Weights of a small transformer language model: vocabulary 11341, a variant of SOAP for these matrices.
Each number is 128 + 24 x the weight over its row's rms, rounded and kept within 0 to 255. Layers, rows and columns count from 0. The size above them is the row's rms in percent of the matrix's.

# layer 2 MLP up, 1536x384, rms 0.137, rows 350-376, columns 0-127
size [106  98  89 102  96 103  96  85 107 114 111  97 101  86 103  91 104 117  75  90 102 110  86 123 126 104 101]
[[ 97 129 137 124 138 111 109 143  81  87  73 131 127 106 137 102 140 112  82 151 148 121 102 128 130 158 171 118 134 154 124 182 115 142 114 142  87 120 182 116 140 127  96  87 122 147 125 132 158 116 129 121 154 124 127 110 133 124 160 137  56 108 131 153  91 134 147 129 146 101 109 112  81 121 137 119 137 104 137 185 123 128  88 144 139 130 110 109 130 138 104 111 133 174 135 163 120 165 121 121 103 130 106 138 148  99  99 135 110 165 109 183 139 111 184 146 154  94 117 107 157 118 144 121 144 121 130 128]
 [128 174 168 173 158 128 127 135 150 140 125 130 119 123 117 118 152 130 145 112 136 189  96  83  84 179 140 136  98  96 109 115 152 113 125 121 123 159 123 144 132 104 145 107 167 102 101 169 159 157  90 107  77 141 137  96 115  97 127 107 147 124 150 125 169 122 161  93 149  97 125 103 162 124 138 106 119 112 118 132 119  93 104 120 107 161 131 142 153 140 112 116 153  96  96 177 110  88  91 113 162 157 145 127 147 135 119 118 118 112 126 133 161  96 135 155 131  91 161 134  99 168 197 112 163 146 161 165]
 [112 136 160 131 131 114 144 141 102 157 127 136 165 142 119 111 133 119  86 134 117 143 129 109 147 134 109 107 170 146 141 152 140 149 125 176 142  92 114 100  92 138 152 121 134 116  99 147 126  79 132 142 123 130 119 131 138 164 107 182 122 107  94 117  86 106  92  56 140 165  97 108 177 117 135 112 139 139 144 127 144  93 130 106 131 142  48 158 158 133 112 128 139  98 110 137 150 160 133 150 110 137 106 154 105 129 160 141 111 114 165 136  91 129 127 124 152  99 120 109 117 116 135 140 131 146 116  85]
 [121 125  51 139 130 134 171 150 142  92 114 139 104 142 158 206 135 127 139  82 127 123 147 154 124 130 142 143 100 152 152 142 113 125 123 119 130 160 108 131 141 137 127 152 123 135 169 163 123 128 121 120  97 179 105 132  83  91 132 152 102 117 135 112 127 139 149 156 134 126 129 123  96 105 124 100 109 139 122 115 164 123 134 183 127  99 123 109 111 157 161  89 120 128 134 164 185  95 161 113 103 131 133 182 145 121 152 105  88  98 135 121 125 114 133 158 126 110  98 113 141 113 143 117 177  75 140 143]
 [122 125 134 103 153 177 140 115 154 149 142 113 111 105  90 114 122 125 119 112 161  86 145 176 138 162  95 118 152 159 151 106 137 122 134 115 157  98 147 152  98 118 136 137  69  99  97 115 135 152 121  83 150  95 122 123  98  94 143 156 133 107 135 120 124 116 151 122 115 171 123 123 150  86 143  94 119  88 107 108  78 139 204 137 149 131 153 124  77 112 172  78 110 147 119 137  84 123 123 174 130 108 115 115 121 147 129 166 116 111 160 142 149 135 132 106  95 145 128 133 195 153 134 171 127  80  84 124]
 [142 156 144 115 130 173 137 147 130 116 120 120 131 131 107 146 120 124 166 109 139 117 121 134 144 126  89 170  84 141  78 114 154 180 110 124 158 113 138 105 125 115  97 111 170 160 112 151 111 154 136 183 126 108 129 123 115  99 148 157 118  96 168 140  80 104 114 127 162 146 129 143 111  99 117 106 125 135 115 138 125 146 142 125 150  87 135 144 128 151 133 123 145 172 151 138 126 124 127 125 194 202 105 103 114 159 124 106 162 115 139 143 134 102 154 103 102  89 151 142 188  92 106 117 133 163 126 154]
 [107 122 100 128 116 150 117 189 107  83 133 104 135 109 137 108  77 130 131 158  52 152 142 114 140 132 153 147 140 104 105 113 133  78  80 139 145 138 128 111 127 120 109 103 170 146 142 130 115 166 144 105 140 143 132 117 153 147 121  66  93 108 148 165 103 122 171 182 145 114 163 143 144 106 149 143 149 119 176 164 125 115 163 151 120 119 126  91 121 143 158 162 105 133 119 144 163 128 120 164 166 123 106 153 129 142 172 145 107  92 129 119 122 150 118 129 133 134 103 100  93 127 169 143 123 146 105 142]
 [107 137 131 113 147 132 105 130 132 111 109 145  90 117 123 120 163 121 130 133 121 146 143 114 144 155 146 129 122 143 182 115 113 144 141 148 141 127 180 169 152 149 106 134 132 127 140 148 103 143 134 177 152 130 104 140 174 102 175 208  64 156 124 136 103 134 127 139 150 135 150 125 147 119 144 110  82 123 148 112 135 141 114 126  83 134 103 115 131 105 138 100  94 173 126 111  91 140 105 167  84 115 112 139 136 183 108 114 139 110 105 102 182 133 141 145 167 117 143 111  82 139 161 153 107 125 109 109]
 [ 92 119 128 131 147 145 155 101 110 157 139 128 108 111 132 129 132 112 142 120 183 142 183 138 135 118 162 123 152 104 137 104 184 122 146 156 155  91 123 170 103 118 153  99 143 155 111  98 102 141 160 102 170 121 128 168 155  89 153 113 107 153  74 126  97 131 111 118 138 105 132 156 118 133 167 132 117 124 152 139 139 143 151 146 119 104 126 132 125 113 128 120 137 114 152 125 128 132 105 130 112 124 137 145 158 115 126 148 125  97 144 142 124 142 125 136 156 112 109 130 109 106 108 166  99 136  82  87]
 [120 132 124 141 164 144 114 166 122 125 102 120 131 112 126 126 138 151 117 129 132 142 139 139 138 109 150 125 120 114 160 118  86 146 145 102 109 145 111 107 118 133 138 110 165  65 149 134 124 148  78 114 117 147 126 153 148 140 165 134 144 134 136  87 147 103 137 127  94 106  98 141 171 134 103  82 145 134  96 122 156  97 134 124  83 105 107 150 136 136 102  96 177 152  98 142 105 125 125 120 119 168 168 139 152 141 119  94 108 120 132 128 128 152 136 114 172 151 159 107 168 132 161 148 122 129 126 145]
 [153  78 115 119 117 117 127 114 169 146 151 167 135 138 130  99 147 107 135 110 122 127 121 137 120 123  75 130 132  94  75 108 135 103 127 124 113 119 100  97 123 128 125 128 102 109 131 100 107 155 120 121 126 133 139 137 139 130 154 145 147 138 160 138 153 129 161 112 122  88 156 152  86 165 118  80 124 171 156 126 117 134  95 116 143 130 129 158 141 126 165 145 119 124 164 134 126 118 114 131 142 122 134 111 111 147 123 148 185 102 154 114 124  92  77 125 143 101  77 163 106 138 108 113 123 123 122 169]
 [123 107 118 141 131 137 114  98 124 102 123 115 167 128 140 108 110 186 137 101 118  94 111 132  76 121 139  99 173 135 130 147 107 156 126  96 154  85 118 120 126 141  73 125 149  85 116 141  96 112 157 165  77 110 113 102 118  87 145 121 181 138 146 152 121 138 138 156 163  77  82 158 137 145  78 116 145 136 128 166 140 106  84 106 147 141 145 128 148  95  92 140 105  88 149 161 150 145 128  97 100 135 103 136 148 140 125 134 129  77 133 133 138 150 112 136 126  97 144  81 158 165 138 106  93  88  88 129]
 [127 137 177 147  86 100 132 142  98 109 133 141 143 134 110  81 117 128 128 138 147  91 110 135  83 124 176 150  85  94 197 117 116 111 149 138 115  99 123 107  71 121 109 175 161 123 114 145 125 108  97 125 155 128 121 111 158 120 162 175  89 100 137 144 132 133 109  95 129 140 102 141 158 129 102 131 147 118 135 141 129 142 107 120 135 106 159 162 143 153 112 133 111 156  75 144 112 133 143 121 114  98  69 170 110 139 108  75 116 136 146 126 103  95 113 112 128  88 102  63 113 107 113 160 127 100 103 122]
 [118 108 118 172 117 118 122 145  83 146 135 144  95  99 116  85 157 105  56 109 127  98 107 146 111  97  85 122 122  98 154 155 137 133 148 128 124 152 127  89 133 109 149 114 132 132 147 133 134 114 117 107 144  73 135 117 130 105 149 153 122 154 143 115 175 121 170 151 129 137 132 121 122 105 158 139 128  70 161 156 103 178 114 138 123 159 132 172 137  99 159 131 144  97 162  96 122 109 144 137 119 102  99 119 121  96 161 107  96 132 108 135 139 117 141 131 134 147  97 138 129 124 131 111 147 126 137 110]
 [138 143 124 104 131 128 124 118 128 143 156 100 126 117 106 155 126  89 120 122 161 116 137 188 133 143 129 117 171 128 122 125 112  95 124 134 138 116  93 106 119 136 140 132 137 153  88 137  68 127 154 126 140 113 112 150 124 110 134  82 131 170  91 128 113 121 138 110 144  94  87 115 110 136 120 174 119 104 107 120 140 149 132 124 127  94 179 154  72 151  61 133 114 171 126 141 128 107 108 125 109 169 136 117 110 170 131 109 154 104 106 145 102 145 149 105 112 143 103 140 109 134 172 134 127 141 139 133]
 [188 144 125 118 164 112  96 135 109 130 139 130 140 133 135 124  86 143 150 151 118 173  83 122  82 160 131 129 157 126 125 116 135 143 136 138 164 140 143 142 102 151  86 145 191 182 133 123 114  93  90 106 122 126  84 190 134 115 143  89 125  98 168 148 133 150 117 125 152  78 110 171 105 150 152 138 103 142 124 125  97 135 150 124 139 124 155 144 203 134 152 136  90 149 105 159 122 144 124 131 143 102 126 137 125 123 118 145 109 148 112 133 105 147 132  97 111 117 155 100 153 136 156 136 152 122  98 105]
 [127 145 134 164  86 166  71 123 101 152 161 166 121 136 121  92 134 152 118 120 150 129 140 174 121 134 120 111 155 133  99 139  92  77  94  62 152 113 130 117 133 119 132 109 121 116 105 150 150 121 122  87 135 128 145 124 104 100 142 145 124 108 110 127 167  93 143 165 139 116 132 143 120 135 124 110 130 134 164 112 117 125 149  80 152 127 124 114  98 110 113 141 169 143 115 110 135 117 119 145 145 104 121 147 127 122 144  82  97  97 149 126 100  69 141 117 179 140 146 132 111 118 145 148  96  97 151 126]
 [125 141 100 163  86 124 123 109  60 122 122 122 129 162 111 111 117 160 123 114  82 146 117 134 110  96 177  94 165  88 130 141 142  82 105 148 109 143  91 136 101 120  68 112 129  52 149 128 149  86 120 102 147 100 115 137  78  89 162 127 140 113 129 111 147 113 116 158  91 100 141 125 141 140 127 103 159 125 128 109 148 159 133 121  98 126 148 115 137 139 158 117 147 105 106 132 155 131  78 100 177 122 118 130 143 140  66 125 156 144  96 102 130  92 148 176 157 142 120 126 149  81 120 117 109 147 130 132]
 [137 149 144 141 118 113 133 177 132  65 137 183  92 125 155 146 122 193 112 142 149 117 142 152 141 155 138 129 121  90 133 104  75  96 136 142 131 132  99 132 130 104 124 133 118  85 117 139 135 115 126 132 136 118 116 147 100  83 114 109 125 116 123 173 186 107 143 126 127  76  90 128 131 131 134 150  69 109 137 149 148 134 117 117 174 148 118  93 112 149 117 138 130 103 104 102 132 120 139 116 132 120 148 135 153 177 113 128 103 113 140 122 127 143 148 106 138 145 146 164 140 155 102  98 138 140 127 132]
 [118 146 156 131 144 185 117 160 132 158 136 124 124 133 151 157 135 140 114 119 176 164 115 156 121  82 140 148 163 141 125 158 133 156 140 133  88 135 118 121 138 114 126 108 154 142  71 137 117 165 166  89 109 148 112  84 101 147 146 138 135 109 140 119 107 112 140 102 133 146 164 132 103 145 111 106 114 155 112 101 125 124 132  91  92 109 105 155 125 113 165 144 132 157 148 121 157 119 110 112  95 155 113 115 113 107 141 140 134 139 153 111 119  69  98 109 117 109 133 157  98 125 107 142  93 113  90 124]
 [114 149  99 128 182 115 133 137 125 142 110 175 117 128 116 109 152 120 113 141 110 129 113 124 122 143 137  76  72  96 149 153 132 119 115 146 150 111 145 103 103 146 118 106 113 113 149 119 113 156 100 122 144 118 139 171 101  92 114 155 147 143 177 140 154 115 146 125 132  97 102 153 145 136 161 109 125 149 173 128 141 117 117 157 161 139 103 149 108 147 160 125 141 177 133 168 108 162 105 143 119 168 145 128 108  65 127 107 122  79 180 107 151 134 113 114 115  96 104 102 152 105 158 111 128 102 145 138]
 [ 87 143 140 153  90 184 131 166 121 127 120 140 133 135 134  78 139 101 119 171 140 123 146 105  92 103 114 121 173 106 130 104 151 118 162 114 134 105 111 121 161 113 141  82 148 159 136  75 132 115 116 139 123 107 156 152 131 118 108 137 142 115 177 144 139 146 138  92 143 113 111 134 134  96 121 156 155 122 156  96 113 109 146 127 117 154 122  88 120 137 156 156 117 172 107 121 163 118  97 160 144 159 113 117 121 159 136 142 111 112 156  89  74 153 132 128 140 178 130 161 148  68 115  92 142 147 126 153]
 [123  85 126 168 151 133 160 122 137 132 118 130 145 160 171 112 103 147 131 156 100 142  95 108 104 150 156 159 153 151 117 124 173 113  76 153 105 118 182 151 120 154 138 123 168 108 148  98 132 114 108  96 105 160 118  71 125 177 111  92  88 112 160 142 113 157 113 127 141 118  72 134 160 115 129 148 119 143 133 120 119 131 146 138 135 109 107  81 120  84 123 178 110 153 163 119 131 138 136  81 141 122 113 129 128 163 153 129 127 131 151 120 160  96 115 140 101  98  88 126  84 131 119 123  98 150 139  91]
 [125 148 156 154 113 115 154 136 113 120 118 117 129 150 153 144 151 129 110 133 126  96 125 151 111 154 145  88 133 147 126 155 127 150 110 174 155 117 102 132 118 105 126 123  99 118 158 138 155 134 101  90 114 134 150 106 133 133 144 124  91 139 100 138 146 119 110 128  92 162 136 109 124 133 128 136 163 157 154 135 114  91 121 138 115 138 117 135 155  90 125 122 127 144 158  80 123  97 132 161 125 153 152 116 126 161 164  79 144 159 149 147 136 112 149 118 169 100 107 132  95 111 113 138 123 132 159 137]
 [129 124 102 162 114 120 154 108  94 121 167 159 131 141 109 118 169 137  73 158 115 134  98 123 121 140  97 146 165  84  82 135 147 161 143 140 100  84 164 101 102  72 143 104 153 132 143  55 112 107 127 102 111 116 117 148 125  83 163 113 145 110 157 147 120  75 130 124 176 124 148  85 104 139 143 158 105 126 133 142 107 139 121 101 122 185 143 125 117 102 145  79 107 164 143 118 129 128 122 135 137 136 146 165 144 108 165 123 118  85 109 127  77 131 150 168 142 132 123 137 121 162 139 137 135 104 107 112]
 [131 143 145  95  93 140 166 143 124 144 117 130 146 135 128 113 119 127 147 114 175 130 141 125 122 116 147 112 121 127 116 120 157 135  64 166 121 124 115 143 123  83 100 116  99 101 171  63  94 128 148 150 122 121 107 127 127 107 171 115 152 150 140 156 125 109 107 125 111 107 186 105 103 144 131 108 137 107 132 148 152 159 115 107  96 150 123 134 155 119 148 124  84 113 160 145 149 133 140 134 138 147 133 118  94 100 156 174 144 144 168 107 132 151 110 114 137 119 157 130 142 140 134 127 139 117 142 105]
 [151 113 116 142 148 157 155 125 124 125 146 166 160 188  73 146 147 101 160 108 129 144 100 140 150 107 167 149 124 129 107 160 150  79 100 115 149 124 100 149 108 152 106 140 126 138 170  97 132 134 106 156 139 118 146 120 135  92 102 112  90 164 142 132 106 114 125 111 155 133 136 123 135 152 148 114 140 142 126 116 155 129 133 122 116 137 147  83  95 136 134 145 140 136 151 107 160 123 168  90 177 174 146 118 159 117 200 153 105 101 102 125 139 111 111 111 121 182 136 125 139 103 153 127 132 158  79 140]]
# layer 2 MLP down (transposed), 1536x384, rms 0.127, rows 350-376, columns 0-127
size [110 107 100 102  94 107  98  93  99  86  98 105 102 100 103  93  98 114  96  85 101  97  71  93 109  88  91]
[[ 99 176 108  89 163 123 128 117  95 111  90 155 120 132 184 169  81 136 146 132 153 120 144 134 121 140  99 117 108 134 125  82  84  99 100 154 114 173 139 143 172  68 171  93 116 131 118 127 132 141  96 142 115 112 130 109 139 181  98 111 121 139  99 140 145  96 100 123 115 136 122 109 136 101 123 130 115 134 106 101 124 100 166 112 121 144 109 130 113 111 166 118 133 129  92 143 156 107 145 134 128 128 116  99 116 116 116 129 186  85 109 152 128 170  84 127 150 163 168  96 106 132 163 137 103 139 103 105]
 [106 147 117 112 125 102 143 178 124 134 119  84 125 163 124 134  84 113 127 151 153 119 129 137 118 127 115 179 123 145 177 163 105  90 124 136 149 116 127 102  88 121  87 145 105 131 151  93 148 134 160 131 153 174 101 137 127 166 134  81  85 123  76 127 149 131  95 144 153 146 114 108  91 145 138 161 195 127 139 108 149 153 110 132 113 119 121 149 164 122 153 135  90 126 162 148 144 175 169 122  96 127 132  97  90 144 129 138 135 117 125 134 127 126 112  97 123  86 111 116 102  93 138 145 103 136 104 113]
 [152 137 102  92 119 132 141 103 143 127 119 146 168  88 158 142 146 132  98 104 102 110 118 163 159  75 102  94 149 122 136 168 150 110  98 148 120 112 119 147 151  60 127 116  78 103 146 141 129  40 150 136 140  85 151 164 113 139 129 117 140 123  92  89 102 127 124 109 138 120 133  97 105 128 105 124 119 107 150 117 108 151 119  95 121  71 118 121 133 173  74  63 136 179 148  95 134 131 129 152 113 145 103 108 151 124 141 146 117 136 111 127 152 132 120 127 139  79 115 136 124 104 127 148 116 114 169 111]
 [125 175 159 161 151 105 117 121  94 123 146 132  76  96 107 141 118  90  97 127 122 153 110 127 141 105 146 115 117 128 157 176 118 143  97 110 159 120 141 126 152 109  99  83 114 126 138 145 113  87 123 144 129 134 171 164 160 113 113 117 119  88  71  94 117 129 152 137 110 125 108  71 118 137 113 118 126 116 165 131 122 169 127  88 159 130 121 127 152 142 137 167  76 158 114 151 152  97 130 174 110 110 157  92 107 153 147 139 141 133 122 131 159 123 112 119 110 114 107 158 115 106  97 151 118 139  98  99]
 [ 86 128 128 105 111 153  99 151 127 138 144  94 127 138 100 127 134 168 124 152 127 103 115 151 128 118 118 162 135 113 149  99 125 131 136 119 133 126  91 107 138 119 175 126 115 110 100 104 124 169 124 134 133  75 143 105 111 105 141 145 107 122 150  95 126 128  86 157 114 142 137 111 143 129 149 137  91  91 127 101 111 119 181  89 100 141 135 123 145 163 145 139 114 108 150 132 108 125 100 145 125 102 107 116 109 129 124 134 138 116 132 145 108 143 116 145  74 142 144 143 132 140 148 139  91  73 147 128]
 [139 153 115 131 130 150 123 157 186 125 170 104 127 125 139 114 135 122 120 104 136 130  96 113  91 101 140 187 103 103 156 108 148 184 119 135 127 119 122 126 121 128 125 122 143 106  90 104 145 149 117 175 148 136 108 151 131 127 148 167 108 127 122 169 139 122 119 129 137 140 132 118 127 122 117 111 131 109 170 136 131 142 152 124 155 129 136  94 165 125 113  92 130 148 121 132 141 149 165 188 143 141 104 149 154 173 180 133  84 171 126 171 133 133  68 137 129 131 107 154 160 176 146 132 152 108 114 154]
 [110 134 121 134 151  79 166 114 102 103 169  94 138 162  75 171  78 126 132 111 142 119 104 129 131 122 102 125 125 111 165 157 119 126 127  87 103 130  91 149 151 130 143 109 113 102 144 141 146 109 104 119 131  98 108 148 148 100 163 137 162 101 115 132 141 105 154 106 119 145 126 117 136 111 128 120 167  89 145 122 168 102 146 170 125 112 125 171  78 113 139 163 163 126 152 150  76 133 184 154 121 150 170 161  82 137 144 120 136 127 124  98 134 112  96 105 123 147 123 123 129 148 120 146 130 109 127  89]
 [118 164 151 107 111 146 108 147 127 157 134 112 105 154 178  89 115  88 106 116 101 173 120 109 144 132 123 110 118 139 132 131 124 120 132 138 115 153 106 117 140 113 132 161 138  98 129 152 127 123 132 139 151 114  94 152 112 133 149 150 141  92 132  80 125 127 152 107 115 124 102 150 155 137 109 144 122 102 152 104 151 145 119 150  81 119 119 129 168 129  90 100 156 118 159 130 176 131 158 116 168 115 147 131 150  97 118 125 166 144 185  95 110 130 139 118 118 148 135 122 145 144 146 102 131 141 140 181]
 [112 114 144 115 114  76 181 121 169 130 165 156 147 118 122 100 136 111 110 151 115 128 128 149 111 158 115 134 125 136  89 119 156  98 157 142 108 112 144 156 140 144 159 111 114 160 105 144  89 166 149 121 147 139 111 149 155 144 142 114 127 128 114 106 103 157 117 147 126  85 106  96 146  99 122 116 112  97 106 131 175 122 148  93  76 141 113 147  96 101 125 115 110  91 144 109 112 124 106 132 106 120 142 159  99 144 148 105 123 147 135 114 126 149 150 106 139 102 112 146 148 147 126 146 143 113  73 138]
 [121 108 166 145 147 158 144 116 177 133 165 127 110 116 130 130 140 131 121 126 120 121 164 115 127 142 118 150 109 128  94 151 142 127 100 133 145 178  94 103 119  98 168 106 107 155 131 141 103 134 116 127 127 107 112 143  92 122  87  91 115 148 112 130 128 127 136 150 115 158 148 147  98 124 138 115 116 104 127 138  82 120 143 139 137  90 110 115 147  97 180 119 123 142 175 129 118  79 124  99 163 116 119 121 137  97 139 131 147 122  93 107 161 104 117 138 105 161  96 140 134 112  70  99 125 161 147  86]
 [124 130 140 130 119 155 133 135 127 107 152  99 160 124 150 157 114 138 127 117  98 157 175  88 164 177 154 131  94 128 143 116 102 122 145 161 129 109 118 115 142 169 116 130 196 127  85 140 138 159 154 199 138 126 154 138 100 136 133 151 107 121  96 120 129 137 121 133 104 108 136 151 132 167 117 108 137 177 137 132 168 121 140 141 147 118 164 121 127 131 174 141 133 147 119 134 110 108 137 140  90 134 150 163 132 127 114 170 145  90 119 128 102 133 114 111 162 161 115 109 139 150 129 186 134 108 125 181]
 [123  71 159 156  95 141 119 115 141 104  95 150 143 167 130 103  97 116 155 129 147 114 173 144 137  98 173 107 132 138 117 120 138 137 103  85 102 156 173  88 151  77 116 131 162 118 151 118 170 102 133  91 135 132  97 106 146 148 106 111 131 155 144 150 149 151 132  79 104 125 121 145 118 134 155 140 121 143 128 111 116  87  93 110 120 150 161 143 123 102 107 133 113 146 112 148 141 131 135 112 134 137 125 133 151 127 133 145 173 134 134 114 111 101 106 176 134 116 100 177  89 140 123 146 164 147 110  98]
 [118  86 118 123 125 114 123 128 171 127 136 129 175 178 136 143 166 151 110 157 153 123 130 132 125 116 161 139 123 127 121  95 146 108 130 134 113  82 116 152 144 135 133 108  71 182 145 158 136 145 182 145 157 116 126 141 134 125 117 150 133 139 149 168 155 145 123 150 121 143 141 109 115 127 127 125 112 169 110  84  97  88 120 131 143 170 118 106 157  97 135 113 103 186 159  61 142  88 159 137 128 122 182 111 102 156  69 151 140 125 104 114 183 102  97 104 124 147 167 128 166  62 111 115  99 141 131 111]
 [101 110 107 107 101 114 158 170 128 159  97 128 102 112 144 123  97 122  87 108 124  71  95 134 107 102 109 124 108  88 158 122 159 132 131 115 153 134 119  94 109 134 104 141 115 148 122 164 127 112 123 107 172 125 130 121 131 116  98 129 123 122 122  75 170 107 137 130 103 144 114 168 130 120 130  99 139 129 182 167 138 149 117 156 107  70 150 105 131 122 163  96 135 115 153 155  99 139 120 110 118 133 136 141 130 118 141 165 118 112 123  99  79 126 183 119  95 104 112 139 159 114 133 111 106 131 142 131]
 [148 142 145 162  68 127 132 127 158 144 155  87 140 152 110 133  93 129 139 103 140 119 108 143 161 124 130 142 157  84 121 116 138 107 105 110 137 140 186 134 167 102 101 119 146  96 154 121 169 115 104 136 120 131  92 122 150 150 116 121 133 129 155 156 145 104 154  89 117 103 122  89 127 137  91 128 136 145 130 125 122 142 148  91 140 148 132 150 103 149 143 119 151 119 127 108 141 142 145 109 129 134 101 127  82  92 173 150 179 132 140 174 193 110 113 139 123 111 148  93  97 129 144 127 127 139 114  98]
 [133 119 159 176 142 149 134 148 149 184  82 132 163 143 109 116 110 129 123 150  97 111 157  98  86 136 132 105 130 127 132 128 134 131 105 141 131 134  76 116 140 165 123 101 163 127 126 148 129 115 124 118 118 104  96 128  96  96  93 142 121 115 133 110 152 123 157 145 128 132  97 116 146 106 120 141 156 135 135  97 161 123 124 193 138 163  85 121 161 112 102 130 141 112 136 115 100 126  82 143 106 151 135 152 164 134 146 117 110 112 106 119  95 145 141 164 110 154 145 148  93 144 130 127 141  84 112 133]
 [147 120 120 140 181 132 129 117 180 131 105 106 117  97 118 142 117 107 143 101 101  87 116 115 162 133 130 135  88 148  76 132  78 127 174 169 118 152 119 147 128 122 134 136  84 125 134 164 144 132  96 108 104 111 128 127  94 129 118 128 103  88 139 157 172 144  92 101 103 129 118 101 156 163 128 112 118 105 109 173 102 155 126 135  95 155 123 131 120 166 169 166 129 136 153  98 113 135 138 114 162 110 183 143 155  95 134 101 123 157 144 141 150 144 149 100 151 157 146 123 105 132 151 103  79  96 110 119]
 [ 93 154 110 125  98 161 149 111 172  85 136 104 124 131 135 126 129 143 132 116  89 217 156 112  96 130 125 125 133 159 131 140  57 131 111 137 105 133 126 117 106 136 112 102 125 139 140 162 136 114 107 139 107 102 131 138 126  99 134 115 157  84 143 105 123 121 123 110 125 191 158 137 109 180 133 136 115 185 146  81 126 125 151 134 122 174 165 148 143 113 124 156  89 117 195  95 108 145 153 115 154  95 141 111 136 110 160 117 117 163 175 131 156 111 131 150 152  88 142  91 142 171 164 159 146  88 105 111]
 [138 133 114 116 143 120 134 120 130 161 140  73 147 115 149  62 147  97  73 144 164  89  88 132 128 165 156 148 132 105 153 130 132 140  91 107 144 162 130 112 135 112 132 126 106 125 126 100 153  81  57 139 119 115 117  69  96  89 182  90 138 102 144 147 153 118 139 134  59 107 160 126 125 115 120 104 115 131 119 141 128  90 151 158 126  99 111 111 118  76 145 171 192 160  95 141 101 173 125 116 122 121 136 122 157 155 143 109 157 115 105 162  97 111 128 100 131 123 152 131 144  93 126 115 143 115  78 118]
 [190 122 105 123  91 112 122 105 172 127  80 146 156 151 157 104 136  96 198 139 135  96 137 133 150 155 115 120 100 134 104 145 107 107 141 114 120 118 167 113 122 160 154 189 123 117 149  94 148 118 134 157 149  91 179 119 154 152 106 123 156 121 137 134 126 151 107 155 112 105 129 113  98 141 129 152 139 113 124 131 138 117 124 129 155 152 128 126 160 139  93 193 155 149 151 102 117 110 135 119 166 170 143 119 163 156 122 147 149 101 145 152 156 120 152 191 122 158 157 121 148 126 163 109 135 135 133 157]
 [121 113 104  85 122 129 145 138 131 130 106 136  86 117 123 156 116 121 164 101 117 107 128 137 158 129 106 121 154 107 126 113 162 139 133 136 107 125 146  94 132  89 119 103 127 131 121 132 110 135 128 107 141 109 150 133  96 117 172 129  89 163 124 182 131 178 111 146  58 100 161 124 119 152 144 153 135 104 145 149 142 114 117 100 129 159  95 169  89  79 137 132 165 109 133 143  97 110  77 148 122 146 141 109 100  97 129 151 129 137 123 101 127 140 113 100  89 112 154 128 152 136  93 143 130 150 132 132]
 [116 132 121 106 146  99 146  93 142 133  97  81 116 105 117  98 118 115 144 118 124 145 143 104 138 183 111 101 113 113 159 138  95 135 138 131 135 155 112 153 130 136 162 125 121  92 113 143 110 146  86 168 158 112 117 166 126 103 176 105 106  96 147 136 104 140  82 119 120 124  66 125 127 125 136 137 115 115 142 118 109 131 121 141 125 100 116 117 146 133 156 141 152  98 108 145 134 128 158 161 109 116 150 146 129  74  89 132  82 126 117 120 145 143 120 141 127  85  94 123 110 141 136  96 117 105 119 160]
 [122 134 169 137 189 144 126 137 117  91 113 136 139 129 144 133 158 121 153 122  81 110 150 156 138 141  30 104 157 137 124 106 129 159 102 115 131 133 105 106  90 161 172 127 133 123 140 122  97 140 133 142 134 111 146 146 162 159 114 167 117 129 114 135 160 111 152 129 172 119 133 107  98 129 133 176 110 114 109 118 183 107 120  96 121 117  98 111 159 135 154 106 149 140 157 134 116 188 147 126 147 147 138 150 136  75 131 117 124 112 126 102 154 127 141 138 109 135 102 107 149 174 135 135  80 151 125 153]
 [162 144 125 157  89 131  64 136 155 128 165 112 105 176 130 116 119 119 126 140 161 123 131  96 113 108 121 155 140 130 136 128 148 139 168 110 100 116 115 137 121 135 120 128 138  93 119 130 123 164 115 124 116 127 155 160  96 135 118 128 150 149 153 138 152 153 176 152 130  77 141 116 114 116  93 141  62 112 101 187 153  97  87 139 156 127 118 134 166 151 120  94 154 136 110 125 106 173 148 117 106 134 123 144  90 125 100 144 117 108 130 102 140 153 159 128 118 139 161 102 139 167 142  98 166  71  84 124]
 [131 127 142 115 105 139 143 148 142 121 130 146 167 139 145 111 145 117  98 134 117 117 124 139  81 122 134 167 107 162 137  89 114 113 128 111 123 134 144 110 131 116 120 116 114 152  69 140 158 105 116 132 110 150 150 154 116 132 111 122 147 159 198  80 149 145 113 141 134 115 134 129 101  74 137 161  95  87 137  73 163 116  93 110 133 153 121 155 104  98 135 130 130 120 103 105 126 111 115 118 112 142 189 100 160 142 116 125 133 123 106 132 178 143 129 128 128 119 136 162 113  84 109 118 119  89  94 113]
 [ 97 125 110 149 144 106 118 124 128 128 132 120  99 121 137 189 119 156 125 112  84 111 132 171 133 106 128 128 115 143 134 100 122 145 124 106 164 112 137 126 112 149 138 144 164 155  81 161 176 126 127 117 171 138 149 125 137 109 102 117 142 110 157 108 112 135 158 129 112 117 121 125 137 112 161 175 116 127 165 111 101 101 155 143 134 116 104 108 116 121 103 113 192 112  86 135 139 127  82 174 143 144 135 122 115 140 115 133 120 131 121 120 107 119 151 120  86 135 179 121  99 129  78 118 124 105 128 124]
 [117 124 129  96 159 115  78 166 137 115 106 123 138 179  94 115 134 112 142 105 162 130 168 119 151 110 159 115 110 102 156 131  98 164 164  77 118 133 129 154 145 121 133 136 135 155 143 124  83 135 157 139 113 134  93 137 116 120 103 120 152  55 165 153 121 120 144 134 103 159 107 163 110 132 120 124 131 160 157 120  97 146 138 157  99 140 120 105  77 152 169 113 113  94 126 135 140 175  94 153 148 149 113 137  98 113 129 124 169 114 121  86 110 128 148 123 151  95 139 159 124 126 135  88 144  95 129 135]]